Weights of a small GPT-style language model, trained from scratch on English Wikipedia.
Size: 12 layers, width 512, MLP 1344 SwiGLU, vocabulary 8192, 46.3M parameters.
Training: a variant of Muon for these matrices, 571M tokens, 8713 steps.
Each number is 500 + 40 x the weight over its row's rms, rounded and kept within 0 to 999. Layers, rows and columns count from 0. Numbers have three digits each. The size before them is the row's rms in percent of the matrix's.

# layer 8 MLP down (transposed), 1344x512, rms 0.113, rows 163-234, columns 256-319
094:452499529538552504507490507464507509501483453406528576493528482515518514404584474475528481541520510527470482484460468544511505469536563447487505459521490498500438528519471459461496524457531511
103:523497451532535528527545461557513503505481514477388428497492427509527468528474470520490448421525480510547485509518536563522590492518499446536498553526513507492536512556490505519470450405545512
112:476477554461473503517492481585466577517518509468491454504475493472516457505378500470475464531490471470459493556472528411504516484531528496474532442476456496498496515552545422537485487550536485
102:425532474473517452515512523450582536483462467454478491468481499396499522464586503523478541441525521490413505619517448506436497566461480514499519536521564544484471522489518524533444476510487456
094:476533559566517475554514518510494444512545545532570473515458467528494461491512501472492435501505429502472499523493547568576539540478481475606454504494541531461547523484531522544500512488496536
108:491499484414517516495492492503555501472517477554495445539493446512514466553538526466459474460501489486445442591435526553525473520493558471473481494487539543427495465465614514528504500489456505
094:526525523478482439561453502531484572552441485514534508566413451501531543500523533460548462539525478552490496464451517498542570486434583498564481549490477563483429518510478497550536460511524480
101:547448527537551638503534455498488495489505497477510524488506511473456472518443582454510474525496411423512458521465525447399460454493464386537498504529497556595533512538491529500426466484513566
105:450584511470445502536451506508408502567493533518547482540485493511579559414571485529471484445470503432503514514465467422476474447486486556418514499458547571478490532483371493501520489544496470
110:536533487522495547437501561472505485559488521470530573503522496408461495509517523494463509419471469470470505420470551549538476471369464495456470475494500486500551564490423448443458480491511550
095:456414522462448446516498495518471507560439545487485540508447479507433528487513487488442556572500507544502507433540481503489500494571498498523555466515481451500520523371550498578484538463470423
094:491470526561510396553541511492541486531577529481539571469466518445502485525546447486489482474506557435501452518505483530495491487560509519491572469502445563448454524478559539506503456515501576
087:495547501478443518496476475475524516529486557458625502511444505493476466452500485522532464508454530495498494499544512495515541471476506563546508503521462476514454469493487503494498452523424567
103:519491503531493454488542493470515529526490522524502519504497443487467500516492468481540467428560489464484422453541504518478621425542621484496516468549492455506499525519519477549477527502514473
104:433560511439491422544498461482496491522475476448556453474483498498454560470550533525477496476491441526519552448441486486518461526507553524561451515448527519593514517529494505498456471531508485
099:489448496455509410517503517486488481531533475429514500550512447523501490431512510409545447526451435469529559490499535578564516514500501508564492599456531483494566458466455575502507433484541524
102:475527490450525524518478446486434468486534432513566566518434458480508490483485485592525432482425529443512579473502619565475469532516492532496519451487471544539570532556522482462487499468488528
103:513455582564488495454510379492410485473536463466487471564473419522549513508468466506431528466524526552516533547448523573500471454496497521416548455495537515508550485468479522461584449469444500
101:473534539475526466503490469443512490475429571555473527473425521462440421507528456523457501481472453492491450472453539469552461400465513483424532530518525465552555449441537471507460508527509471
101:517461477527495474446527563546416516579548508541496476512508511439497481504488511528425584452522416516527460497521552561530460485484566543519568407461518564492472517465480478445466560467534499
104:413467484501468501449550499476525540522511511562491506477540508498515471508538446488474489533539530492483545497476488549435462509515532476554565483517522482576459546472407443509494537502481467
103:446557509431496481488551490498487512457492463525546631420550442558457538520455497444552499488527513533534473508524514545470495484460491444461571562440483539536505491474533518407549445458545512
103:521497505459554459444530505499488532493418565542484562473496519480560536526484510439442523428523506488459496511465510452553467454468568454505496468500488510469409570552578477437462482474550571
097:483525536491491501525442516471509526494510498464459471497482538457560473540507539475480588519532570441538552519542488481492528443549571559446477506530499523447486534490552501356466518480570468
099:463528399489549522635467486455448360533533501469497499515516450593504484498511518544407538460473534495466486416526572538555553481494490496553521554474522490510531543519570528501505413488509498
100:511553459554519506505477453487463475486510451568533554454486511541489493490490472492521442457503515522514388562543531526606564437483503519495555531520524488492532481472534380494536510473470493
103:568475489479519411485507461524535530494521464477532497538501431445486503438485543468462572457569527508570501529575509522489484515550514515526493496524490472567489455506417518571449486484611570
105:510523550563471571503466464527422506515506495517537481518449523554458516543573457578510525528496444478386441506466519497503526612506530536536463467439536445484555515456488516452529503538500528
097:454540497502460533463487458500530487502568473519474546522486456535521526484455449492593473396499433536515514526522494494544469544430479492489431508447503415497541479599542506507539453469503494
092:490557518529487542535430548458519504569514498564569511500400535495446531464503460466425523408547467485512478511489515483592495502569420481490514456555563490484466459553525505504523476482490490
111:495557491477454545518489507468507475442497484530454534534550581475572470521515553502559443442450497496483476504514421419523493487417556424461551515468495491488507471469613442496485520494530480
100:539477496501555503525447508454438557478556556480513511468484473487602520483567460439494533467517460525455485407521468542467446542499508514563512516458475568449492517481531418504552440499500523
094:468449527492446522537462486568517536532478536498454500504520541497470524451474504499564499464506457558560502513500443518483485521520536499528460537471521532512495550474469537498456482492515512
092:533503489603564522473468493551483443525499454487472604433519440513460544522569442543451463483496514469520505506492532487475575499506465514450466460484523536549486493502479472471565535507495444
092:429444485474496541486483444452495513503444499508454494529508523483509443497497503475567521515542567500523488487495562447470514463513530499501496477504537514504570507475506521489520508491526507
094:448456508542482511449433418517498506452520513496533526594528463507410503471482591493509512508507553476468552465492475454524532474503525462490519579537456521509481538446531489462519588507556419
095:464491509546497453540481469474412495518538492507601595587555616454483462558463451618491490481455492473500520480512593471471534548537483492514456501455504534478520524486521483539518458443553545
110:520477461457486505508562510471487510502511522420499462424434532414514503509521485448518457524457421446449461589440474539478538555493537557561508511468470472485583442550498491483513502531480493
107:583524495451430543493497438516497517494542468481599513524503449512471538510398470508493510482482455505529521507522541581480529518475536463515488500511566479491561482503507508547568481470506532
091:436555535559489482495563480479504488523461520494519452459507496474463535549506494549476584510457496454538505521448529469463431542445537561527558457478549486490474510565501470488571491527504494
099:465473546524415505527516443495528582469459507491520473533449550578495478483532521494521476473444511559520518460456491526531502516534607427457447498557547411486529472497494509490518524497440462
108:537544463538512499517524501503561534449508589507492549452545572486408474512470501506557469521468552507581529489524488507515491506477483545539498595464573452534493508517445478469502518464521472
099:505494508476480569485507452483481498503500503522466520526447535470538576492485482412554476503540552389506476470418467459591523493517565543472470448500537469451551518582468473555530459477480463
099:538507531463531570474537514499436530485479533511484475519498502494487457550467542536541506528469518535500550477523493523528500557530495453449472472550485544496508518534446458502545433491578539
115:517570421439510527522510481490529443488511484559438473509517504474491489533456508532527556503534536486613501464477508487515517485516510531447489504554581558508515472465488480509448512503481564
106:528536538438416511492490427528502493517475468448496540513499480461507435552455492521618496444482525449516545486478449480462545531478508545517476520566518540492500493498519523470489454514547515
102:517479502528465505521538522533540505524506531427514504552518475430466494579490511460530499531540468527434465464487496498529505556503532484500517536508483520494465492498422506535507441487472425
103:439450433541479505452483508411569464460539493529437461499496499523478516513519513512544498442486363458588444545515501529538489563548456459525486470492510508527500484502526477454426545473535533
105:476450515458548493497452519503557478495522553528529488555452516485503393499468529504476620486501530444498461500511505502497453537520473571501467422487529511524457440490441466492447479453399459
103:503490478437456455482441537440463563512507430525533553454466570571493530523535440565519517489477513487498424423489474511495500525463505481516508488464488511486527529513464461507546553523473531
100:456499512478506481516502432502528478527500526445484468527494520496435472543521479585536514527450478509420419495535486502543541551502487514521466508471575545494424549508442480514554475527477498
093:457449527487497426492547508483530520533537511543436565542570521483525535559498513620474518493451472569415459501519548481487500478502489512457430468517567496495480503529517496449538486516562420
094:463440417460497601437487591585525530459543501494502621403404484478489547545532535451443478454458529532476471495490472548507486433487549532518585471477503480476544532454499444512500470484473489
090:555515569443550550527537488507473559530472555491524510458537496543517516533467480469527523501527495461537524491437492485529532489520551449515544468544508452484504506454464522471545466470483465
102:509480521512426508571467554568520517542452485513466475494460473488532496511629482507484608539555483515535523528522524450494503444486458540511447510462556469541424556492540579494395505521522490
103:549532468502545515431575455492510513492514556510463556438538487438468468473506406520462543468516544509540455612505445460461548524506444485475432575497473486530583505499461419520514443525508494
106:537522517557547501509541506482508506504506502512538492451505358541507487544459462566518456458536527543549460521534500420539492583526549528559462525556521459485484551490538498542485462512545535
101:509588465445558423518530522498467452466505543536494630469508473539502518544468497506512473471491490487463513553497466501490448550510422511492475494477478503476511438480550472418552535479533478
118:431472552514519449511540465529506519499464508505537495484462432489568547487544572578494518472514542486567452535505552513522508565437523435491504445547489511479516540551481454552473527486555555
089:444499480587576499562489465476453526515498535492476522520514444557493497551505510506401491508476537507522506506507481512449419425463440482565537478488512498536485481537521570471541428481518433
105:498477494504481460519460527438509444508565479456467514508475533485564544517462438450479502460517535606479537525506467504448492542511543499440504506559541500469520552482508548458407494542409511
102:453519564485552512459532539494488502561529540443523510524547560527489547539590508470518439461447470506597586438466628468445460428497594472581485537547456526488473480524618529476507536474543476
107:548505514528488524465473503491515542474542428515440547465500535532500515496459519467459500508497482436503505531423545445467523472507553492451471510514535489492444495420564464531537524475529479
098:463453473440508508539549506474541523486600499504505481460485455483410461499526557506478515521481545498424508446453524530493493488466528486608567520471546484427398471435488497483493441516436525
090:505535430484482562571461503395541528536475498505466553538482539570449470478471519476521570502454408465417520435465517532546483479440466469467542523448522475483497504443509500495496433448553547
080:490548512505415517502563528483480445463500398449507488524478474437459613491552482559525468423521521499478526505531558529480510466503541531545500461477468537491517500456479500496464464541510496
117:500466412574506483451492486490433534450474533467556454543519506500464448435505502593465501563447527472598467525528488469497551449563449491428523494456565489492501527479544515572468461503479492
093:433538502497459492501477494454494526529477461529516500545525481489475519522474426512481486571499532481590454469553564456491526520500477548558498534449397560471455435584465463500468506474513565
105:473445545483484484544418519494556526534504485600541522461566496522551462540485464499483427519563451449541565550453507539461485536489430481489482557460497439518557469442484482531549482489485507
120:497471523502460492532509441535513543516446540524540512525497566535513502482455559480478443551496421496473467442446481451458485460562551547466559577481489551537492453499528503510478469425503568
104:453586506472490513431443465505461415491493503495509511449525504492538503486502481516464491461548544429516481528457465479468579474529551497480491475523460512541433531472502552489475543496545594
097:503535515519446502455501529510485437467469449455551450585480449534543512487559554443436528465503488476433531500378432534483478543479501461559417519515533489483528488487477492481449469506514471
# layer 8 MLP gate, 1344x512, rms 0.181, rows 164-234, columns 256-319
098:507442508529499516487517519467489511538439476484529556510437544499517455542518455550535449580493498499562507446471513451421466510579484484529483481470482453499472508531511475473472517449526573
106:491482492506545502551487533446397528477471531501463547523451524483549478505443492516539545533440485520497495471496477549392452493469548470502544512448535471456488499500486508530486461534458464
105:448523403515519505507576507444510500499494516500494538491501478433518561556475451523501465595528515463513463553557452518567459446496498596404441459516507471497547455508530471523565519534543488
093:499476543476529419451568477444435513484478536539463542477523508501494602465532535508588517538523490507566489517528501478472483535537519507439547499486541526575497484521553458497483552498500504
103:466514538504534552492541424558543531491459495469455530502434502528449624488518496436568459495480500510504494534532544487456463581538449547466490487505478466454421417457516524556520536488485505
092:486511483467492488514517519508461476474551500475474557470579479534454478542518465468499495414484516496565522541557501471457474497552545532519498434534508435538454497430548582449496590441567462
101:440415491465447547531535509443436504518587518506458517524603527503443518426469488526552498486497487503484394460480493509580471456430478427476514448514522523492475433466516486506485458483502528
101:476463519522469450493492511535531507514491455525479465490518484530504537510451486482495523524424464500402509461523495576416498459477504500515515471472517494412429514551536490497497508550530578
101:441536540450481439509523494534506522453504469490496465559580473527453535440512536489521489486456537508492527429449440506525554494507570493422495503467451491465530438515569575498555509476529432
091:505482509484485494508493566490527462479545511501420574486448523510450458589552550471489454464429489428516537486503537461498515457485533436525480494503516507459524392537462460473497512547496495
093:549448469466473482519450540455469470460456449545527484537491506449434457541405481547549492538499512508475507492478393515521447461433571584519435500538499560509488483473478477501545535520557512
084:514488555513544466444464586446484447497518507516489456518484485458519557491516437537471455497540518550559469547514458556510367461486532461475474468528622514535464455478532501520479531557530496
109:506565552493489500505487457515522510547432512442526465541478542538509510586490564466473520514399519460472433482478415479442501538485421459582511493501391441551468495459435439504547596516551489
108:509461491488511442471495474518468528438561514502469479505571569467439523506459502523507522542518510536498540468539554500512479502443547507494493509444464544529487462509491512535478449533480514
093:470474502496493547567458458413543488497484473525443472488545521450483489519529486484519536543510471458510472540508577369466530537471522508514461524508544473470549469491495499535466495488491504
101:545500523513534565569504401507467434527534483523523519497460502504566470534542474569425473520519490490464468459465550561480481451483483506496578574498491511417545478449487480534508480399468495
107:509495486492497499541520491549542434493605414519506459553479496516522469529450520565408488493514511506531572430485517573486610511548501492447566440438465500440527512489505512487514485528483546
102:538441544561553486529567558488513502670527507486527469518531443497536513442435507537530512459522543464430422549547486482525453507549486551466519462493482480463520476511536484540543542457463495
109:480518564420542523545565511573529497536494480510462479456498582525480458515508530531538547524482471517478471465507473445496481541470483520456435474476554504450479464471477513553531503505485561
109:570506505470438566579467471591485493533436507529481533487459542512484511488461546468485536565533455477525506511469553575488499509474426499490547441466515512479491478481501554551411436558520432
096:503492463512485458481457548488420503503475505544560475521470487455481466501489524560542521575483439460499470544524425518556474423505518537521520507501467492510549455480499446540550520503432452
100:526458512493495450531445523493541514499489536554438480434535472505498462480565463552424454525537467491513468515508567427484450497453521542570491510526470537479503458508494485529555484532482668
093:443514507603463526464447441505525559499492493456469558528510502470455528502493465514530549529565417497527428484499474467454538551439483566493479528532523386517487480528549448572520522543540510
104:470493513490507514523453472463460522481417519547503540503485512498527531454492527438601500516464473484598480469550533564486487504542521522520447463503398481506580477499519549493469485530522453
090:477462476438536448439481532526507467499495452552526542562493481531435474527504515547560486423499518542515485494509492464538449487541489493518513576497524519508512489432560460594518497464447506
109:527590483535448544494503581533572537549533551514509537518498445456536530474503457477505413514556516479447451581464425502515581480471450508425424451484495492550484464452447477562517537440507483
104:572420478418521502504488487438470498496498530525519416473435454479496474528496465500483513482508553480525515506472503556534440487498463557512560505530441495543537551624546470538410488423535502
096:448493502471478541465461463644547518453546528502498451469489494448512544469513553462471532459553534529442540443468564424549530550595471497454513523502416476548522496519491501488570468532451439
097:443535459529467483523412492548431487441563536497551542530442528540511478502561512524517568475482473478515415498523511445421556563524489429551558468522469539483449481542517533466471525536487440
100:502562558541467534490505519482562442476486551541445553531509487525450495591473472517391539478505509539480493515563527517566492485476499517540468465463472518429525561525471432535522514480435504
100:545503481490542557474489583460506477494472492486483449484553519499472479481485442489551491498517442465544435513447465495500532533502499477512471550496544448485526530513423506468418552515486415
090:468495506501518501512488417509516499510529531553554531434496437451499392453488462489494503529541515515495507510592511496532482491533506549527543500544497468544496451549443461499549538490461451
102:530521418546439502533489465440530496519510534445490534496404534497395502461526484532573562457419519436514512512467507480488457500442530560499460486427544483409463489476626558494502555488415503
094:502484494501481577523507502563529533490485496446579522525513450500540472516507532547534484545488461524494605519547461483545490470525460533474530519461490556503445528451447581509515627515540434
094:508500546450552498519503480461486572492454449524425474459428465516526485506431465591542530540496574563518495475527526453451540431500545471552526460517450560533463509461545513480578514486449523
104:463515477509497491536478539523452482438410469530536537508484537615464515542556513450470493474534469479553467433472524447454548434530536489538519490512486507482490450509597462533509495469440594
111:513455520486481516460474552467466477477536455483497415500481543518474559506487477531511555557497473458505482524540488386536501485427532512546531536454477596550542434542476524503481456453539496
107:504474475463475475532455498504455425511476484511518530511584541527469588480489529483507511460469471535563521528492426429506566511488480469496460462455446598479576542478584530502524569516478479
095:535548498535519483528529602453582516547503488538568515426503468517419491454535483491401446497462537527510454456500486558467551477489487499473508489492483353549514539506551576520512510467421436
101:530552578465497458471498492548505511473577485482485496569516419524524573495537490507569467518442456498497548458523512512484491509510536470515546403478533573568505487505548589479527565473500519
114:547515530479579463436562495552498489465434529497477562500479553476472468584511501500557558406486496456475531550499510432556457537492469484509537495506434562410490450522569473505503450496436524
103:492482494474493494504446564463451533534530507435464592500444497512450502448495509484423581495497507537529461542481473531539522561476504453473482437522496520546502498490458456480456492459544518
096:564485566459507446479544463504476481469533490525526534476544462515436472579478557485468574523526486505545571484473540496534482509510483476490504558524506524491457548536504458543553506505521486
117:536524532544539550506507499508475493448599598532539504488465494498469502433420466581506457511503451543579490539471535514527555439466477513485507502448444407514393430484460563529644487539446456
108:525464524514472457459574481418473413549574513424436489458523536556482516456456540522490527535450504481528468490469471520586457528498444479575467550497485540499561532528489488494521507494550471
099:469473479411480501446580465491426482546544468480449533502516505484533539555506421444583530516433576541478637532481503484473529598495546456542555521468476482458451545484489485522468513512523485
106:450457491445525500522535568503491504446496483561466524466476499545511520509506543472514467476558473486540466526472463588573489460440422539498468500486524524523504512464497490509514460466485468
104:544500432501551493460513503527583453438392423508467500508468563540443486544425549455530535531455506511529553539435410516522503437531465452496403516536523527475554502451514432520544511542484494
103:493383482523473545476511499426504501553416495426544503468513541533519516485462480494492496494544523479505498529528569470534516554476584534497542448513508484509540509473582526467552486482532491
103:441476518533513522470476513526504499507462502468516486490541452529570490495519514491389593488429500466490531563468577544476486474553414492495511454426517465482497540456462492550535512440501444
091:507468514552515501506413467554531515483464497444499503535554489549499459490390532502533513500519547533533511551503476389458530516530564527539479507533458493555591461520547570503519591525542496
093:516589577483539526526478519542437438524507527487460493460434503531527476499515475493579548574541476507528521455519497493537572421462496490512558510568421503507495498485499453499478408492531480
091:487457489440494525541480513491482462538477530512460425484465474443547449475476512472514495469532465557444459420563558425445533550488425491543502492488592429401563507488539447444466574495447568
103:441554461440458541551463465520566470561566526484491479510478573517516470527467481469571435509472492462446472478542491486489450503477526570503494505525513551469507570479504430493497507536475501
095:576496549455501507489479529502456440510424534614527540502439566488509501581473489450486488470511505536479510574491420452489482413479419490490491564475553523564467517559472502513481433525470466
104:481525488477517526449596505438498476485506537500444567504482473502511548512489480468476502501449462429533551529472540511470517480480508501551518531550529470530499501498552549619544450512540534
100:464456483525588515454522546523472504438576475498458446545510490512513511460463518560502491465439522556499512449498513495556502511515529464495499532546530488506409608523497573489510481530494462
111:442472514527491487512538476508469431481479519493452482507497436523497524532466493474507489498512429442554490478486462488489486500491535516515510537503461509528512515585461538522437542489527460
086:558452521466461455523463512494518535460509536459433513567519522549527544555464472496534481531448495509518567472501572513445501524547482462464495475451485544499521433469481487584626458482530430
109:458557426498512454459444493479498463461556435550466467498471530505469541473499437453467481431519529516545505500491493538465468522492447509467489476538484507469502541506468497500543563506480542
106:579533443513471474567429488525569476459546509537459559507518564504499479432456515478503439513541504447466457594532498511543509536520467431495573484488563453479530531432525489435453501477493364
109:452503499462571485478440540488552530451497508564427503505473513473476547582491501533466579473523417495422439472565497462542462474462560539494509537495475556499479557478481478597571506520531532
096:530579457496532538525505442464488487521483426550526569452485480521487550571506451488528562562424512487512463515498582411448508395538532470483468490497532444525519529455493471469489408440489435
099:423482603455525478514398492469476530460507485479499556538516503508526512467484536490520518506530484496467552546564517487521480475549496500506492535465462502409493558462441497502439458539463411
083:536451568510519503527558516512443447430573505526568486480537480478493544508488526425433538520516531533486437487501484498523476537479569532469458518524524479505552543521426509492498497487540435
110:472489474482551491457464568505492484532454530528478503522514587508472496516494443495487526509445534584505528556486472517500461516490539492405529523527521470558405526463477590512532491573515590
097:511458493421532569461499522539476545476518506486407525506444478527482535545415483487495475523416498474444483453535490574503480533483476564567503471468506586462559444476497566491478490564515482
116:524487460445546504541455525432475527450473509525503496519464530489493557476540525447502509515492493490545534467415499554512495512541526463553516516544504556450492451527545528499522495455421494
118:551530517478509556488444518517548499514469494506470540425453541632461538539558532475531469429478562473473480564533407493501484541518463575439530480466528486475466480439542555559496465492495422
098:474513417432419446542450504429563486502542500499468520474447540531457516500530510554485501495481480483500454433556506548444435539496474475526501464482505500508491497459520538480494527485523511
098:547538455468551522556530462552477524523449537571437553526459446493496507523499456570480487586483501448480582568479451458545498477486476505494486499424482567423499413438544457474485474455481438
# layer 8 MLP up, 1344x512, rms 0.195, rows 164-234, columns 256-319
100:553480441546501468520509469538518465539485433485504484512439511507494509546561479469597476488468469591484522502490547516490482487519473413524434516552407439489447533500460456522429466435552523
105:519527476453595540532504573577491557598526541428493524396515518472487492458494534501438496455575583458492510570462455455499508427514479460514482419458505465509549541512533426488459463475536491
106:569521531516511516453527515516517561525513524516432563581509488394499510506500484479441611428498466505501492528620515455495532411567522464494522523550484500489475490471451523551470499449506431
092:467479437572456503533526463416476483531583456487528526528496501481454544523496475495468536500543469479420551535498495442554519506487504492565449447519566564503535468457551504494485508494522513
114:456501542594444501525521528449490477492466488484561482467505578489555516481489475482498443507519486470562478474462448529525507545411534536468461540574474508525488523549440477563562507476557448
094:445491489566500502457509454545464522491536582542470466452398469513520468509431484495521471553562468552450446473538437505506561472561520520525517511487562565507557478505559516452486443519528546
098:515495560502494498519557510514562476512596480496487473565445449596435502527599469518498474463550468471503539569514468523446464527465552548505504566529453482450457526484474505575549486495480483
105:489427472482517586499535449574542538584514485439504570497483421464435535450534552410473472510496530537478535457495436477535499521491505484491506523426466507498444508500469501518475488429508422
101:452455490480577539440464468478490461517477475483528491531458481481485473555504521509467545533544483495536490478521536459479462465453607476524437587453510499466464429463513491461501537503487536
093:503527494483472463527465476535519521532469534465530494493562518499534546477420533484501546516575548551499481439500442550530477502518498559500503497498514506558545522431510574545493474561526474
094:522416425507472519522569494518514463537513471590465486558528475513424450508514526568521533535510482566502488503455495489448452528563567523486515489456489502514553484481439522515529490477442449
086:476519589408525484467468492467532498512555519550515518489492519512511525477522490497495468494497569578478512531471458498449420522486507504450495484578492502540475514530622457552519496522478554
098:458505557514506496529478516558511516433461475522514458473491434526476530491442459438477528463487508530468441545559487542511543439509534517550551511518503441516449564532584488471418464503527561
106:550468455513456458557470527517498492472544529551499524453561575485476465528466589493527440474514483468498559470461491543485510435513454454456573522535488458528472453538468527461433558448464537
097:549508492498469466451445469568525569514476562466560470457553512533538490446555534528445499545510482445537482472537483538456538401533516520606473491503503478512497455479431501509529463526549501
096:533524495478539504486541467491466475513556524549489509550503489469544471505526493505532501421493506556506395475566537484501572509571480447509566563494588546469519463493449558507497472530491509
105:439441496531510479472542495523515454574551521537510535452480534494519451515531437545472465501451499553539453483503520601536557490488521550402539538473457393446484461544478556490471483634453563
097:473550507468488448558474514536522489462454482446465464524495586460520536440552452449454488504487480583506544506481448565472506505400478523465469539485504550464547548421469542499485572505517481
106:582483445476513467523438455424491587504532461476538513468467539481513557482433564489474427484467498561418502490553455589485502492556478474474475551454491535531519470430467445506533542491532555
109:448452435502531525525524464440523469437511518565405537482518541541539520477462552396477505542509501551509435523528506518451485564481576530457472572453492511543530528495462498536530445494494504
091:511505540478481519489499478502506531532583470462425521428553463523517422541519470497511462438522493583510521551489496504494485501444529522523502477490528516417432568511515496487471556494508539
105:474509437534528494537477489520515421412509486458550495504489523504488481522473512483484439455547520545446412507546500525573527519455454513554541489481500509588566546587545479546526482485543494
100:526475546526498471535513484495520528500488526585468479567629493494440464528509550502505481494554485413547515517487448474568450541439573483547509423572601547528477483503445479523505483469512485
100:569541447538504474515563469544537495583534568544531566550506496489505521474497514448506492469539440509428531557490514423457453609447490427557507591491459585462481452462512534513479548503489521
095:462582507519531514471510542578428442510520426570543460533529538486507521522560552513499474567427483549520537489553444516477476459530500470495494500534459566479530524455461442526486493453490491
103:556597420469489488508431528465580507544469578517564497491470494532524493533476452548555519508475517516482502526490542462494611546528419507512481496517486553537520483515512447529478542445447445
101:543518495489562402492497483442434489446464536554550502456488395521425482476545392456487472446489477546459489514527527553466522451467535519448430466463512469500539513429530542560470468517561454
100:600551462469476478541400522518504509478471457533594538577442436499475551442511432481542513508449487495565489518535493531495454569502517442447476543515484484457496536516594535513601499530523483
093:524526452499477549527468505487503447492423532572543498455545486495549543482503486518541535481511487604528529431461517508511496497509493562518455506477531556513533449470513433470388463545486445
096:567493463513576467457483461563470553533518418529511447440474520536573496466449477510531483482512495484416500558508421476514547483476520518500509508514519448583417461519587463500444490550525516
106:481524419490490561585527515449552554506509481449517484482491468566461443520490512487489507587523481509479609566486489486417461484463479451408482509517546466577457485551461498555547513563489510
089:524495537543486503484508543481545512494503435496519506477498481544450515436471485501485478504507513561535514510499493501442505486473517516499551522494503502461417452481430513481560488532475497
097:530522502502470495461477505491428560508472486420581535457457534494444541568478446624507547428501562530528592477496524430521479556495489494489477527489488471487490552525488510553475547516482530
090:435453494482496482429466471507471428497496447451463467491479529556441543495559495542428514513498536545449483523511463483472538468431488418517546543497520481457514529482467519503447592540476465
100:526410525478522513417482446484471544485517470424467509529514504486538480484487504522459537542481513541544457488452535495488487440473535586497492490389519502508450459555521527485505514470563582
109:436532527512502530581468458448511554519481476483489511520486509526487497469499541504495510480410533509539457584493490440501466508459463526496480483493546461424527542490566465597460461493485539
112:538512480467516422520464508457487567516516433451483407464548548456551422512455470403498481497507496549502484489529456466513476492452508479523461430506519430510457496509544456558418469372441548
110:529505476512520497502472472456473501553447530547470499495487497424564544469500503577498456380527496483548477537485465558543508534475493522481565510483535447497467536429515496472441511555504495
095:528505510495559540548427511500452558467493437515460525442532476473546485449554541556484576443523520491479470475492528471548475468494585577526486465502502499444562512516485465539492518476466468
100:564517362429536582541432534503522485541429576450536456495531465567448439475439547528572601490574498502444434552477494567518571484511526500521515438468508482521486523490505473548499572520477560
118:558554523432459519475623490464480472477479525491447487548510535429474489511526582485458500528494467510513513537389565497573476506548564473538425491568497500457559511538557508512509536508414462
104:527503491429483427468475452484477508479452490448532478503517481479464499535476480522536611509603476515534528474597461457491536448583515479456479501436503494495468493504477474485470560457473535
099:507449497476546497470499480512506505438472531525413479501490493515519447537516572468523553491578497485502525492494525388519456506529510542531516508506503519557512533491604489555551476514505553
112:521490455499572452463554487506500500535486497452523499562562459493489501566519544519526527455471612489459520494522566476491458499472530530524523470511500500527499517504519439469434514473507540
103:569494431416488521437498482499483534468498504565548503490453493484439475480516521510507474512562494450506597547554487446528560498511512559485435476519473449486492535547484423474487505515524514
103:506489494548477488518478467507533504544410490559563465546522481532494516529566561550457511487510579492507573510477495512511467475485550528503401489470488544477505477575507496487535504521471478
097:607538470523506425482469437469505578532494545486547503552530463530521489580507478509507470493464490536458556490523495452524493534480571477573567549517509487545525497521458523450453487488484550
099:541497499504456490578492460471470430485558527562544509467515441453498385447496468551532490434494492539559483528473560498440493538523450594528495495523551523491500467500395572483486505469450496
105:519538533549467471480491501542433483537524510538465489489501543494481512459439482459496483558540542543424563504473530524471451476484491492452516521512434513473467490487492476508461490466443530
105:483479487513584445427514498491475462580455556466465466449469511524461589483485442490526474493486449506490501512486526445514511526442513389457489491446560572499504558541562492463479558505488509
089:475512535519598489487473511539506427435474457498487508525529440563457472525494534576528495505469534431542448442570514488485469546531501491516534468514456536507485470497477499473546501581572565
097:505472398476579498486428507526465496505431615454461526493531461471557523412498503456476495481451494482497517501511585468497456554460512521544546493572489595538489499475526536467598538523450548
094:482501405499512494454473499464549403474548494440482460480443515484544520545493469552454580485488540539449530512508542531455529572440459410485451538490502519493501504469477497449523486556519545
104:450460483485500473460493574503495508500475437464500434497504484479476484568437473509508464510512563511539508522558551490516465439471539593450489500495464513451418484549472465528506498488491509
102:472496481492462454492446487489505483514409484515560503508495489499480516500495407356499513476487536538510457508511513455504472440479413476488453527498470535521527530501480586519487457507472460
107:444524516480459522461480474528432463509500560608485488486485531607536402501462474480527475514493475493518511499479523554465484550505500463477526555500539485545509458504516502452567548630521506
097:550512503440443472463448426464550488555557517559495511465534584472469483515458577512494488516493543527484483529463473518543467525581490532547511562515528482513515464483486475535510494474552535
118:511457548517471447561515444512454494532480540492518552464470473502534523535542518499522540576538512527538427462518479479501504544474465472544529532558507544559540463434524487541447501507487506
092:504545565518521529423529527471515453527567531473503552463472497491486571475485493461527503508493514547550554461515525497497543455479480559491500506484480558434464492537450556499522478523504501
104:537534497492486536500430511452535515484504558475474503452483473560413519482513523510442470467548564434519407426525423478445479539478487510418556492517514549454456503515473561530565551519603504
106:446571489498503501500488464514479519463544438577556494493427481522484556563556436515494500516501496529487554503515444489503475500505501460498469512510491473529476484578565450567455511535573515
098:505455422488490515483452467443493589522487515500482440478474529508522480596562562499555472441485507479479475507541554464544520507488568495523443571516469482503486546583421466509487551521507550
097:493452501481538518455473489529524519523497454429507474441456558429557444499505449564563473516473473519518469559506531547447492453560464480472463483467523477425550526432582471448517513496525521
095:512506438467456484505425512504504520419499486545452461482489517515570564541506471493515531521525506489468487469516503580570488524553499474422502465505426493546500519443438521454469504503488479
083:434527580499508545509482457457566491419491527520477465539488463510538488510519539537495532529479515580545501481490501563504477503405502491527493592475521513538507524489476515478478435491483513
106:516477401479530485490442484453491465533531473512493556490440572449527477488494472512446454516392477469501501564474480473490494455520434512433509546539494406503453526480433543463540441524549502
099:508554512476472553519471503512585565582502527466416591473511420495429545455532431472464539516516492548494478565500464354511523423498567487502417469531538548514436549502447497456479476399491413
106:526511562494481445593526487458556542531494459529507500508471471460494440458473531572468484537488461426475530434549463428504489521483531500420517439488505468454513439531504533604569477495498552
136:559455502528590523483525491506499534448486496534514534482507494463432527498435511540460491533517527464507497500442497544427509457506428534509496498502545506509503504518439471459466513569474413
099:546514534403472459557467490480493470512571551490536483480540394499485465462572468534525487445417578446474628487515479501507517467448479463512486472543449389592434475468530559550465560526464493
104:498474555550453512469520535562537468501537532553492457483485551531524516494483505528440460521484557488505446517480460520518535552514451422475502497481481544462530453517551465457584507472536490